config.yaml
n_kv_head: 4
vocab_size: 566
qk_norm: true
attn_scale: 0.179
extras: ["some layers without attention", "local attention windows", "shifted keys", "gated attention", "value embeddings", "hashed n-gram embeddings", "a smear gate", "short convolutions", "an embedding shortcut", "learned residual scales", "skips across layers", "norms scaled by depth", "capped logits"]
lr: 0.00345
lr_mult_o: 1.35
beta1: 0.9
batch_tokens: [16384, 32768, 65536, 131072]
dataset: "wikipedia_en"
Each number is 50 + 15 x the weight over its row's rms, rounded and kept within 0 to 99. Layers, rows and columns count from 0. The size before them is the row's rms in percent of the matrix's.

# up: layer 11 MLP up, 512x128, rms 0.0593, rows 16-68, columns 0-63
# down: layer 11 MLP down (transposed), 512x128, rms 0.0594, rows 16-67, columns 0-63
up16 106:41 56 58 67 52 60 49 40 59 51 64 44 40 69 38 47 47 45 99 34 53 33 38 51 40 29 62 54 73 46 71 43 50 35 43 33 39 48 63 43 67 44 55 45 45 69 47 53 27 61 41 27 68 29 29 24 36 48 52 52 39 46 30 04
down16 103:49 27 70 53 44 55 50 43 40 39 63 32 40 29 54 24 78 42 14 49 46 50 16 61 39 21 57 68 58 14 61 52 33 39 47 52 70 40 48 67 57 24 66 42 47 29 85 57 29 72 63 36 56 51 62 20 47 36 51 49 67 49 65 64
up17 121:45 49 41 56 42 28 48 37 52 63 40 43 58 76 24 37 42 66 69 51 39 50 44 42 69 46 45 61 70 71 50 62 35 20 50 52 43 76 41 53 35 58 61 75 28 39 62 64 43 52 31 29 62 94 50 54 42 20 23 43 66 50 57 25
down17 122:55 43 54 55 40 36 24 24 31 63 62 64 68 56 48 57 60 40 57 25 38 49 32 34 75 78 46 38 81 60 43 46 38 49 54 63 20 31 66 56 66 34 49 58 53 54 55 71 72 67 48 60 58 51 46 56 58 57 69 36 71 70 60 45
up18 111:32 41 48 66 28 46 67 48 62 36 60 16 39 50 58 48 70 45 78 33 60 30 41 33 61 37 53 62 50 67 56 22 55 50 30 57 35 57 55 49 37 57 60 08 41 75 50 35 43 49 73 77 56 62 26 62 45 56 62 70 34 73 45 29
down18 110:69 41 40 28 45 28 53 62 42 50 48 74 34 57 55 24 64 50 24 29 53 64 21 49 53 54 38 31 93 63 33 25 47 48 58 58 46 47 19 42 68 56 36 38 74 90 37 63 40 70 68 38 41 48 41 59 49 65 26 81 28 62 62 49
up19 092:48 68 63 34 29 31 45 37 58 45 68 51 45 63 70 41 71 42 64 50 42 36 59 60 63 56 47 37 76 58 24 63 57 57 36 47 58 41 29 29 64 61 93 61 41 24 43 65 70 22 59 40 55 20 66 47 66 50 70 69 56 23 39 39
down19 097:40 34 78 64 79 52 56 52 41 26 50 49 35 33 44 52 72 41 26 35 56 86 51 71 59 57 60 62 53 39 57 32 38 31 59 48 59 59 56 30 33 48 47 58 51 66 50 42 80 44 47 65 44 19 76 56 67 32 64 68 61 49 56 60
up20 101:50 35 44 33 45 47 45 46 61 66 46 37 24 44 47 58 31 33 21 71 62 53 64 39 68 38 45 50 19 62 42 65 58 22 49 43 22 46 32 29 36 41 79 19 61 51 69 49 47 60 31 49 49 69 48 70 69 60 44 58 54 44 62 80
down20 095:71 42 42 02 30 71 38 25 64 56 61 15 12 79 33 71 58 43 48 43 60 58 58 43 43 67 37 27 44 50 53 20 42 34 34 59 51 58 69 57 42 38 66 46 55 37 47 58 69 52 43 34 61 56 25 28 48 63 66 37 56 44 36 56
up21 087:37 48 47 57 66 36 60 46 39 37 45 28 55 51 51 28 46 70 59 22 34 51 54 66 68 39 43 56 71 56 54 69 57 40 60 50 42 62 49 44 58 31 48 42 50 72 63 53 57 34 61 45 49 51 45 66 50 24 45 20 27 11 80 49
down21 089:38 37 32 84 54 49 57 70 48 42 35 68 77 71 64 38 46 46 59 64 58 65 68 46 79 43 45 47 18 32 66 33 50 50 62 51 54 71 39 13 49 61 28 51 35 49 43 73 51 34 39 54 51 52 06 60 57 59 39 63 42 55 66 51
up22 108:53 49 63 49 72 22 69 39 43 44 46 48 37 57 56 36 46 29 48 32 27 32 46 55 32 59 60 72 64 49 44 32 39 44 55 75 52 39 68 45 58 52 49 51 41 50 45 44 40 71 53 44 58 28 44 76 28 41 43 55 64 18 43 54
down22 105:47 63 46 47 42 45 32 47 53 41 41 44 34 51 42 48 83 50 54 60 54 24 32 85 46 43 74 47 56 69 33 40 40 55 42 51 74 41 56 41 79 39 43 35 35 77 59 67 38 52 44 68 29 46 78 56 65 58 57 37 49 55 45 56
up23 084:53 59 70 56 49 70 49 72 49 48 55 47 46 50 54 84 60 65 39 46 66 49 80 50 38 56 58 44 27 22 43 53 39 42 45 76 42 62 33 50 63 46 39 38 48 50 58 34 22 47 30 79 46 51 44 68 61 44 45 45 38 58 42 51
down23 084:50 61 54 57 59 10 48 69 51 64 23 31 61 45 43 33 42 65 62 28 68 73 53 34 70 84 31 25 40 35 65 61 62 26 51 47 50 22 50 47 51 50 50 69 36 41 38 52 35 54 42 43 33 46 68 34 52 37 38 32 48 41 65 23
up24 100:37 53 68 51 47 43 55 54 44 60 47 51 27 54 47 47 35 34 82 51 30 43 84 33 39 78 36 53 34 40 46 59 42 41 56 86 41 45 33 58 63 38 57 65 21 48 50 20 45 68 60 41 31 68 48 40 58 45 64 77 39 41 41 44
down24 098:38 54 25 49 59 35 34 60 51 35 62 41 71 50 73 60 48 48 54 34 52 51 46 23 42 44 00 07 41 69 48 45 67 11 40 50 37 88 68 52 58 44 61 55 46 37 48 54 53 62 52 41 53 40 73 67 26 58 55 37 57 48 54 57
up25 107:53 39 46 49 71 46 53 48 44 32 34 56 66 59 35 41 34 55 60 27 47 37 73 47 55 31 38 57 43 43 44 48 40 35 68 40 26 48 17 60 37 69 59 58 58 49 34 23 04 25 49 31 44 50 41 33 84 50 12 57 90 33 22 39
down25 105:56 39 55 41 46 51 48 50 51 22 26 66 44 51 34 56 47 76 58 46 62 36 50 65 53 37 08 70 86 50 30 55 39 53 66 44 45 37 50 89 76 47 55 57 44 56 75 43 66 44 61 31 83 67 52 42 41 65 73 27 64 48 45 54
up26 106:31 58 33 41 41 52 43 49 41 71 73 71 54 37 37 55 48 44 35 35 23 37 49 42 34 27 63 59 26 52 69 74 48 41 62 83 42 42 45 47 67 74 76 22 55 69 52 35 53 49 62 45 35 28 56 66 33 25 61 38 39 68 59 46
down26 097:45 43 53 32 42 39 05 46 53 28 79 51 89 62 43 24 51 47 62 51 24 37 50 46 62 43 54 32 64 52 60 38 57 60 55 55 51 46 29 32 66 51 36 33 58 57 67 38 69 57 38 76 67 43 58 34 56 65 36 33 56 26 60 54
up27 098:50 61 72 17 14 50 36 39 60 38 31 62 25 64 36 42 43 47 63 24 37 70 70 82 62 54 50 59 50 65 25 63 63 48 45 37 47 28 70 46 64 53 52 45 44 37 34 35 59 49 50 33 47 34 42 28 56 44 52 45 70 78 32 35
down27 100:55 64 57 57 56 84 55 37 66 35 58 55 54 45 70 34 28 37 55 53 34 14 62 52 68 65 38 55 83 37 50 47 65 27 41 44 70 37 49 35 30 52 56 57 29 50 39 29 40 49 36 36 31 49 53 39 49 61 59 35 76 50 28 72
up28 114:53 59 41 58 53 54 33 56 50 73 68 40 46 54 45 83 29 18 49 36 46 51 51 56 46 51 88 56 51 34 57 80 43 55 55 38 38 52 46 77 44 52 51 27 44 27 59 61 69 32 59 57 38 43 37 43 29 28 27 50 61 55 26 56
down28 109:65 37 43 60 36 38 14 70 32 44 43 61 58 38 47 72 64 68 38 44 35 45 85 70 74 25 72 31 49 53 64 44 86 70 58 50 44 40 58 47 55 59 54 51 50 65 61 47 69 28 57 45 68 24 65 37 46 54 58 49 30 72 49 71
up29 097:61 22 47 50 38 25 57 41 17 60 62 52 68 38 49 55 41 46 46 73 64 64 67 74 35 62 36 78 54 70 49 72 38 53 49 46 46 62 69 65 21 38 69 34 65 60 60 27 41 65 60 40 68 54 43 34 30 67 37 76 19 40 49 31
down29 092:53 30 23 61 28 21 40 19 31 78 30 48 67 42 35 71 49 67 39 57 22 42 65 37 44 51 69 41 53 61 42 46 41 68 68 48 81 34 20 50 51 53 73 61 25 48 66 34 20 37 69 38 59 62 32 48 59 78 44 44 55 12 45 43
up30 100:53 36 26 42 43 62 44 53 49 60 45 24 50 58 25 65 50 40 43 38 67 41 65 42 44 20 65 39 33 89 44 98 33 65 44 30 57 77 39 35 34 61 57 38 34 39 65 50 23 76 38 21 42 59 67 45 36 35 60 45 69 32 30 48
down30 097:77 51 73 70 45 67 23 55 77 60 74 22 40 26 62 57 44 59 66 51 45 47 57 32 52 19 55 38 46 44 25 46 71 65 43 39 14 33 52 71 35 68 41 51 48 56 54 63 63 59 54 49 30 47 62 39 69 53 56 27 43 47 28 61
up31 107:32 35 43 37 51 49 62 28 57 48 56 47 50 18 23 43 58 57 27 49 65 43 41 59 72 52 42 57 65 51 53 46 41 45 44 61 10 38 62 59 66 53 58 52 37 48 66 53 64 55 51 70 60 51 66 67 48 77 60 38 25 54 79 56
down31 104:42 59 74 37 46 56 66 33 59 58 79 28 57 55 33 63 66 56 83 42 26 47 68 46 42 59 50 51 60 30 17 14 61 51 54 52 65 60 46 65 32 68 57 48 64 65 54 72 53 35 39 38 75 47 27 53 30 52 80 51 63 53 45 63
up32 097:57 49 58 48 57 53 27 21 55 45 42 45 35 46 54 41 60 34 49 42 44 34 42 48 27 22 52 49 52 05 61 43 49 43 56 17 43 37 65 41 71 68 63 76 59 44 17 42 36 58 57 58 36 60 50 66 57 38 34 57 64 49 43 49
down32 101:68 66 48 37 69 73 59 40 67 38 60 68 63 69 41 56 68 58 73 52 56 77 47 54 46 65 42 55 48 46 46 31 61 65 50 57 28 19 66 87 43 42 51 43 35 42 31 61 60 64 46 16 57 23 32 54 47 38 80 53 46 31 45 58
up33 094:56 52 48 61 63 38 57 36 43 74 45 46 64 57 18 49 66 90 33 55 36 44 53 42 71 51 36 45 37 64 69 56 58 52 40 37 31 34 52 52 21 56 66 34 00 77 32 68 61 60 72 61 55 43 38 49 55 45 39 65 55 47 78 58
down33 098:48 53 35 29 43 60 37 31 63 60 55 65 64 53 52 36 34 54 61 60 38 64 16 59 47 37 60 21 56 39 47 46 70 38 22 38 61 71 17 61 40 40 53 47 45 51 46 38 52 36 63 30 32 81 36 60 68 47 53 40 57 51 45 53
up34 092:51 41 38 36 43 52 34 66 50 34 61 43 30 35 30 54 55 50 44 36 44 37 45 48 40 74 35 25 45 40 45 37 39 55 49 80 34 42 24 58 64 49 71 49 47 58 51 61 50 00 44 65 63 31 69 55 67 75 26 50 65 55 45 36
down34 094:19 47 59 52 50 35 45 46 48 71 43 42 58 61 50 60 32 76 24 36 17 66 58 52 37 58 57 14 22 32 32 32 68 32 51 57 51 11 41 48 63 51 67 30 35 55 53 53 35 47 08 40 36 45 53 38 33 37 67 67 38 43 53 53
up35 090:71 55 50 64 66 43 48 36 42 48 39 57 33 31 54 27 42 43 70 64 20 86 73 63 74 52 74 90 58 35 36 40 41 41 65 22 17 28 64 57 76 33 63 78 56 54 41 32 60 57 46 47 65 30 52 44 51 43 31 49 58 25 55 65
down35 092:39 71 39 45 73 65 50 28 52 48 56 55 44 41 67 40 47 82 79 51 36 61 35 55 52 82 54 78 60 36 46 57 46 46 47 35 75 66 55 73 30 55 66 66 60 49 48 65 76 64 30 37 62 52 29 42 56 19 60 44 49 41 32 49
up36 087:56 47 25 77 50 49 43 47 41 54 53 34 27 48 64 64 54 59 71 36 35 31 54 71 46 47 62 59 60 31 44 47 77 58 50 11 55 57 55 38 29 47 40 71 61 78 39 53 46 30 39 27 50 66 31 52 59 46 51 35 58 53 43 40
down36 093:43 23 76 52 21 45 47 58 43 65 52 29 30 53 48 27 76 51 38 63 68 56 65 36 61 56 60 23 50 42 20 59 56 43 34 57 59 43 35 32 54 36 20 68 66 52 53 36 55 53 52 60 54 53 26 59 44 45 30 40 45 73 46 44
up37 104:46 35 37 33 66 45 51 45 60 47 38 69 61 54 36 54 51 78 69 41 68 58 50 60 58 68 65 73 41 79 57 64 38 38 53 23 68 55 61 53 38 57 38 60 48 63 09 29 40 32 36 68 61 54 47 37 61 49 07 41 75 39 49 47
down37 101:19 47 62 38 48 41 51 63 70 27 51 77 56 65 73 39 29 51 53 39 71 57 31 49 73 62 39 63 61 69 48 33 29 41 70 76 50 35 45 80 62 63 54 77 58 53 60 37 61 38 38 47 69 47 78 50 60 63 45 57 64 55 32 37
up38 097:59 47 53 42 47 32 68 44 52 51 44 35 29 25 33 44 79 58 70 41 43 49 23 40 44 42 54 46 50 68 63 37 72 51 55 67 46 45 62 45 68 76 84 53 34 26 77 48 61 55 42 84 24 18 54 51 43 78 31 27 37 32 55 62
down38 101:18 69 44 65 56 34 42 48 55 32 62 53 26 62 57 71 58 18 52 34 49 50 61 22 61 47 64 44 57 72 37 53 62 62 45 50 65 71 58 68 46 70 42 49 39 52 69 53 45 51 21 39 44 70 59 81 72 39 41 36 28 41 70 75
up39 094:45 34 36 53 52 53 60 50 34 52 63 36 67 64 64 28 47 34 46 37 27 25 48 46 69 32 77 73 47 44 73 62 37 46 50 43 27 26 38 35 78 58 45 53 47 76 44 52 55 43 54 46 33 51 52 65 35 44 58 55 20 42 30 53
down39 096:43 56 54 75 45 45 72 38 45 38 31 66 61 55 64 38 63 33 49 35 47 32 29 25 19 55 24 56 62 23 48 73 36 44 57 55 44 76 50 71 37 77 56 57 61 35 32 40 55 23 53 33 40 89 34 28 70 48 60 26 63 31 58 56
up40 101:32 58 24 46 63 54 46 34 39 64 62 23 48 70 50 82 39 46 23 38 46 47 52 42 40 39 55 44 55 64 41 67 69 89 41 45 74 47 60 52 62 20 43 62 62 70 60 60 53 34 53 55 41 62 53 46 66 52 42 48 60 68 71 32
down40 100:32 59 45 37 45 56 39 43 43 43 42 49 64 57 49 40 45 32 74 76 22 67 06 39 41 39 64 32 57 61 60 54 33 43 36 73 49 75 74 69 65 18 17 67 66 40 42 46 57 43 49 70 54 38 54 27 38 75 56 52 35 37 51 69
up41 098:61 40 60 49 36 49 63 51 41 57 42 31 53 67 59 67 34 53 62 31 32 63 68 38 51 24 61 50 38 41 41 37 59 54 59 49 84 48 56 59 16 24 41 40 61 50 58 35 36 65 33 43 51 82 35 70 31 72 51 31 75 65 57 63
down41 103:59 47 35 27 27 27 46 49 57 46 64 44 64 66 63 66 54 76 35 39 52 58 38 61 38 70 40 54 47 36 53 51 63 79 62 44 54 74 44 87 52 45 51 43 36 49 62 65 55 71 54 15 55 27 37 54 46 56 50 53 34 66 55 20
up42 102:57 57 32 37 52 45 44 57 62 62 31 67 50 67 43 66 14 16 40 46 58 70 39 39 50 75 65 63 40 64 47 75 68 50 44 63 31 44 38 54 48 61 48 55 32 66 55 32 62 70 59 41 45 56 77 65 52 51 43 48 66 74 77 61
down42 101:66 65 39 59 69 45 40 54 70 79 57 39 27 53 17 67 52 89 55 59 40 47 33 35 47 37 48 54 35 69 61 09 51 72 46 44 72 39 33 56 36 34 48 47 67 69 53 57 63 57 41 67 57 62 33 28 56 43 44 56 36 45 58 42
up43 107:66 74 42 55 42 38 63 25 27 65 42 39 42 41 39 41 23 42 53 35 87 67 59 43 41 59 73 55 44 46 52 72 39 30 46 56 24 35 46 31 73 34 72 29 44 78 28 42 37 48 19 49 67 72 41 58 49 58 45 56 66 06 28 73
down43 106:59 58 73 37 56 57 73 33 39 52 58 63 51 43 24 49 48 55 70 74 52 43 54 54 44 61 68 70 43 51 71 28 49 67 57 33 27 34 84 47 27 50 47 73 65 54 34 62 56 63 75 43 64 35 39 82 33 64 44 27 60 21 61 67
up44 098:58 44 47 41 21 45 35 32 24 52 41 61 61 42 67 80 62 58 68 44 40 61 48 51 32 60 43 54 73 45 36 51 47 45 51 49 80 54 54 48 35 32 48 56 40 66 75 45 52 45 53 35 68 45 20 89 57 33 33 58 50 43 39 68
down44 104:24 55 56 36 86 27 28 38 70 47 40 49 75 53 50 96 58 37 56 47 66 40 62 25 53 40 62 56 42 45 69 60 76 49 52 45 73 79 46 40 57 28 47 20 35 39 43 83 45 44 56 49 12 60 71 60 58 43 40 49 51 53 29 23
up45 100:27 49 27 45 55 57 66 50 49 64 59 34 33 69 29 31 65 70 70 63 57 64 58 64 44 55 39 61 49 50 57 48 58 35 65 47 33 57 64 33 28 64 57 51 57 58 31 25 18 58 26 68 58 20 54 63 38 38 27 42 64 79 41 20
down45 096:45 35 45 38 26 30 66 34 49 65 70 42 45 75 54 60 57 52 22 60 58 38 68 67 68 65 80 31 39 48 48 35 34 61 35 30 63 39 32 72 54 34 25 64 50 54 47 36 82 46 29 73 49 38 47 64 54 42 23 17 35 80 55 32
up46 113:38 32 63 26 57 48 62 46 59 68 45 52 40 28 47 78 53 62 44 41 57 60 68 41 40 63 71 46 39 31 43 59 56 44 64 38 51 35 52 47 44 59 62 70 58 72 62 18 76 20 51 74 78 62 40 46 47 52 44 35 51 44 57 47
down46 110:40 58 52 46 51 61 54 38 34 73 42 76 46 34 37 79 47 45 54 60 43 63 68 62 52 60 86 55 29 64 57 37 29 38 68 16 47 63 37 56 71 86 51 36 29 45 39 67 48 44 27 55 57 21 41 56 34 23 62 69 70 56 32 31
up47 098:28 58 45 34 40 51 49 39 47 54 38 70 61 40 34 39 34 67 64 60 45 79 43 62 38 29 51 44 25 65 27 47 50 62 48 32 46 41 58 52 17 50 73 49 33 36 63 28 46 37 47 71 71 44 58 34 23 49 31 31 68 54 34 35
down47 098:50 40 47 53 60 61 19 65 35 52 52 57 83 57 75 45 46 19 73 60 36 41 61 69 69 46 50 61 59 60 59 69 49 66 59 49 42 42 65 56 47 14 60 37 49 60 65 39 65 70 50 52 77 53 08 47 55 42 24 35 49 52 47 46
up48 103:30 34 51 39 65 32 47 42 56 56 57 45 40 50 57 53 67 39 64 71 40 15 46 54 51 35 33 79 43 87 73 48 36 44 28 43 45 59 68 34 43 39 52 44 55 31 68 47 45 55 67 58 32 63 53 18 34 40 52 64 59 55 61 33
down48 101:72 41 15 31 25 53 67 25 50 59 62 60 43 53 57 66 23 55 54 75 43 31 50 65 70 62 71 78 36 47 62 45 70 43 46 56 51 24 54 36 42 61 23 53 47 56 37 45 30 49 47 52 80 19 40 49 34 41 61 53 27 60 35 58
up49 095:52 43 59 61 47 42 51 38 51 63 61 31 34 47 51 51 62 52 85 27 37 74 51 57 74 54 40 52 31 34 28 31 07 41 66 63 38 55 51 47 18 64 70 51 63 78 27 23 64 58 50 56 39 87 29 34 49 45 79 58 47 52 33 42
down49 096:54 48 48 53 44 46 37 55 82 49 43 58 40 59 85 40 37 41 57 16 40 33 38 57 54 38 43 52 80 28 49 56 44 13 61 44 49 31 25 35 53 55 29 60 55 40 52 59 56 55 62 51 56 50 46 54 30 41 59 83 38 38 81 51
up50 111:45 58 35 44 46 56 43 41 39 61 57 37 52 44 45 38 52 40 64 41 56 42 42 36 60 42 46 70 51 20 36 55 35 49 29 42 47 55 67 52 77 57 50 70 54 57 58 75 51 54 49 71 77 47 30 76 63 46 54 48 46 64 73 45
down50 107:44 25 50 47 49 55 62 52 63 41 40 13 48 52 38 75 57 42 50 71 68 51 48 39 60 70 62 63 63 78 73 65 56 51 44 43 57 47 42 62 63 69 28 43 37 69 74 57 69 50 56 65 28 55 58 60 29 45 31 23 25 42 66 54
up51 097:35 57 61 23 13 62 53 58 45 29 19 52 45 51 29 43 66 58 61 31 41 53 71 39 55 34 62 32 43 56 59 60 46 53 62 72 45 47 73 19 47 40 56 69 50 51 60 89 17 37 50 62 63 54 48 60 60 59 47 58 45 42 36 46
down51 101:44 66 58 51 40 61 50 35 48 52 38 66 29 46 77 58 71 64 56 48 60 43 24 24 68 46 41 60 57 53 45 69 67 63 36 56 53 29 37 47 71 55 59 42 97 44 47 70 53 47 51 14 35 57 18 41 44 50 62 34 56 52 58 39
up52 098:28 51 73 44 51 31 47 55 55 70 47 43 30 47 21 82 42 24 63 58 32 75 48 46 59 50 55 61 76 50 50 63 68 51 55 73 31 55 46 68 75 36 66 27 13 57 60 32 41 43 68 57 55 51 68 62 00 62 53 47 29 50 61 29
down52 097:22 45 62 65 30 59 50 45 46 53 73 63 52 61 55 44 50 59 51 43 59 33 77 55 82 56 59 22 42 60 67 27 39 31 49 32 20 61 50 67 49 51 55 24 44 45 31 46 66 56 34 46 48 85 57 45 39 24 72 47 63 51 52 93
up53 103:37 55 52 26 50 36 48 58 48 64 39 57 42 71 53 76 40 39 38 44 69 31 28 40 43 72 51 31 45 68 08 45 69 51 39 50 43 77 30 38 53 37 54 66 24 72 55 71 57 30 59 67 41 86 40 58 80 26 41 50 63 59 58 66
down53 103:39 60 29 49 24 38 47 57 42 47 49 66 36 51 66 75 31 31 45 61 45 55 38 69 40 51 42 35 37 36 44 28 73 72 43 64 54 41 27 63 58 63 63 72 16 64 50 43 49 42 58 31 55 42 64 32 49 54 48 52 79 76 67 35
up54 098:41 34 79 47 14 52 48 55 62 62 47 59 35 68 69 20 37 48 57 35 49 52 54 32 58 63 46 43 42 49 52 51 48 41 44 58 16 56 46 34 63 28 71 18 49 66 29 33 42 53 75 23 48 59 57 80 54 64 52 45 48 63 55 59
down54 093:35 45 27 46 34 38 46 44 49 23 62 78 17 60 55 33 45 54 22 40 19 50 69 58 48 37 49 25 55 41 88 46 44 27 35 62 35 45 46 49 55 50 57 67 43 58 33 70 62 44 78 50 50 40 59 53 54 64 75 51 33 47 70 84
up55 102:46 68 49 68 26 57 49 35 27 75 42 67 57 36 61 69 46 53 28 75 33 69 45 83 45 42 74 59 48 55 49 36 70 49 61 73 62 39 35 64 18 39 48 45 54 73 46 53 49 33 49 17 50 50 36 47 43 50 23 53 86 45 54 56
down55 101:30 21 50 47 61 62 42 67 47 68 40 61 57 59 51 70 78 60 67 41 47 51 32 73 33 30 46 33 43 52 64 65 41 79 33 46 47 49 72 24 64 44 46 43 77 75 64 62 83 45 56 83 74 56 43 45 51 58 55 55 47 65 37 61
up56 097:44 73 54 31 30 25 52 52 58 51 67 58 56 81 26 36 27 33 48 49 51 51 97 40 64 53 61 29 55 40 25 33 55 45 58 23 34 49 60 45 85 25 57 64 67 85 59 49 61 50 34 46 79 73 22 19 49 30 61 56 56 38 50 54
down56 096:41 65 68 57 45 76 79 43 80 38 53 57 31 42 54 25 49 63 59 66 38 59 41 18 29 49 33 40 35 30 55 34 56 36 02 57 45 53 61 70 63 61 42 49 63 40 58 42 50 56 52 47 62 33 30 39 70 45 49 53 60 59 83 69
up57 090:39 47 47 43 68 43 56 59 25 54 52 57 56 46 52 29 58 81 53 52 44 45 69 47 30 66 68 48 69 62 62 35 30 41 47 45 40 71 52 35 30 40 43 78 57 58 40 62 55 47 55 45 68 70 48 46 43 31 35 64 20 54 55 52
down57 089:61 61 40 50 37 60 81 63 46 51 58 65 32 49 38 65 39 46 52 37 38 80 52 22 46 36 65 61 52 44 56 62 39 64 43 32 58 76 54 42 49 37 56 27 47 48 73 43 63 52 50 56 15 57 52 61 53 67 63 65 70 36 19 44
up58 100:55 51 42 71 30 59 20 31 17 52 51 56 58 57 53 43 35 66 63 50 48 22 67 51 31 56 67 63 45 34 58 62 50 38 60 70 41 50 66 16 38 59 47 59 49 64 52 41 63 51 63 79 51 29 24 37 55 74 81 39 61 32 52 48
down58 103:60 45 83 49 49 65 53 54 23 34 66 26 46 50 41 45 31 52 38 48 81 48 38 38 39 71 20 40 46 32 51 67 32 39 50 36 71 65 27 40 46 51 52 15 30 32 51 34 41 31 55 70 29 50 41 41 64 44 41 73 56 45 35 30
up59 104:56 43 48 55 39 27 41 48 49 43 53 52 54 53 44 50 30 57 46 42 55 43 37 39 69 65 59 53 74 38 28 63 90 39 63 60 34 45 24 33 72 11 69 54 53 38 62 47 58 18 55 40 53 34 68 79 21 52 74 71 40 72 64 66
down59 097:52 22 70 12 26 48 34 52 69 50 41 49 48 52 52 34 47 60 44 59 49 59 44 49 33 70 48 24 50 47 39 46 50 73 43 56 42 43 50 39 31 14 43 77 69 30 79 62 66 48 43 45 43 45 74 49 36 91 40 39 36 39 34 77
up60 098:57 55 44 40 38 45 77 59 63 64 40 34 43 78 78 53 65 82 86 40 43 49 46 45 70 48 44 57 67 39 31 68 52 47 67 48 62 74 41 37 46 24 55 44 46 58 57 36 62 18 34 67 42 74 48 84 51 77 57 80 41 60 20 38
down60 095:46 49 72 41 38 59 52 59 85 50 51 37 57 53 50 58 38 38 39 69 52 78 72 16 44 55 50 76 39 67 70 47 54 38 49 52 35 56 46 48 38 28 57 58 52 65 64 48 67 47 73 57 53 42 35 57 50 60 54 54 28 57 13 55
up61 107:45 52 20 47 53 35 57 49 54 44 62 52 40 82 30 82 45 30 46 36 48 47 52 41 65 42 52 50 49 28 47 69 57 38 33 34 49 66 75 54 55 45 78 26 45 63 67 25 66 38 39 70 44 52 61 38 34 57 49 41 63 60 77 56
down61 106:61 61 52 36 40 54 41 67 58 51 54 42 48 42 60 50 27 48 75 61 72 68 46 54 77 31 44 35 67 17 44 50 50 72 43 51 65 60 65 31 69 50 60 54 40 33 14 52 50 79 30 39 66 66 26 60 23 49 48 91 63 25 79 55
up62 093:45 29 62 19 22 49 41 38 48 27 56 57 53 60 43 55 25 56 47 47 53 18 43 41 30 33 57 48 41 61 29 54 49 84 58 64 45 38 43 48 20 34 79 44 61 35 25 54 66 31 81 67 66 74 65 74 22 59 56 40 52 61 48 45
down62 097:56 32 43 48 38 44 39 34 39 40 48 50 30 29 56 51 37 40 56 45 46 63 47 69 40 36 49 18 39 65 16 53 71 26 60 59 51 56 36 40 78 57 54 40 60 18 41 29 70 31 67 44 69 42 51 39 31 29 59 55 31 48 50 61
up63 087:56 49 58 56 68 32 65 66 23 54 62 38 55 39 67 59 59 47 34 13 46 62 59 60 38 44 45 55 55 66 30 24 50 34 28 44 72 26 43 62 74 42 70 72 60 62 51 38 25 45 77 29 51 30 63 46 57 51 38 44 52 67 56 50
down63 088:60 75 64 65 67 58 42 31 68 41 31 37 48 49 45 47 40 57 52 59 35 40 48 28 47 36 48 29 41 67 61 44 46 36 68 56 50 60 31 43 31 77 71 58 48 64 56 44 46 39 69 30 30 49 67 55 59 49 61 41 51 37 86 52
up64 101:47 49 52 51 43 50 54 33 28 30 48 48 20 63 58 68 49 35 71 52 52 32 48 59 58 23 54 36 53 56 37 71 51 47 50 86 81 34 48 80 45 66 61 33 44 43 10 72 45 46 50 33 43 59 51 77 59 60 38 26 64 61 38 53
down64 097:55 53 40 83 51 43 64 63 38 59 77 50 40 42 59 39 71 51 82 72 52 29 43 38 63 68 42 74 58 56 48 29 44 31 60 62 46 38 29 44 42 41 25 52 54 39 39 44 16 22 61 12 59 22 45 44 53 23 50 46 49 29 47 70
up65 100:68 19 26 53 54 55 54 34 36 61 25 45 39 66 61 60 57 82 30 54 43 41 52 40 37 56 55 42 61 36 58 57 64 70 63 49 59 47 48 50 70 49 61 18 21 18 66 62 33 29 63 56 63 33 30 46 37 44 57 48 61 68 75 63
down65 098:60 51 26 64 73 54 58 58 38 43 80 42 48 62 53 57 49 34 62 65 19 53 51 51 58 30 49 55 65 18 32 26 46 52 54 71 67 53 40 65 45 46 50 40 27 51 55 57 37 65 80 58 74 72 22 28 60 68 31 09 52 44 40 36
up66 100:52 51 68 24 36 61 44 61 42 51 33 50 54 41 62 74 19 46 43 40 66 32 50 29 33 27 59 36 58 39 50 54 30 49 59 63 35 50 37 74 34 61 52 59 51 43 61 51 49 44 58 84 39 61 62 80 76 49 65 49 48 32 39 78
down66 095:31 36 43 55 52 56 45 75 36 60 65 52 54 76 47 37 63 62 46 43 42 59 00 80 54 65 30 39 59 43 56 29 72 48 53 37 12 36 49 84 59 61 70 50 54 30 38 56 43 39 66 66 52 54 57 42 45 38 42 29 41 69 71 60
up67 105:49 64 52 29 25 58 57 45 53 51 37 31 25 44 23 44 49 54 66 64 31 34 45 45 46 12 76 50 69 42 75 51 52 55 50 61 72 57 47 56 61 36 63 35 00 63 38 55 55 50 23 51 56 54 53 73 40 46 60 54 67 30 43 72
down67 105:33 68 56 39 56 81 35 49 65 51 57 41 56 67 53 60 35 58 46 51 38 56 84 67 42 22 39 66 37 32 76 53 58 56 59 55 61 55 52 57 40 35 38 19 32 64 63 49 23 25 42 52 59 51 29 67 52 50 22 19 41 25 83 49
up68 091:44 58 68 53 65 54 47 66 66 52 38 41 44 56 69 72 24 80 59 33 71 27 40 47 43 50 40 68 44 47 29 59 64 04 69 51 35 57 51 60 68 40 57 53 34 68 33 51 32 24 38 63 47 40 75 38 31 45 47 94 52 54 73 39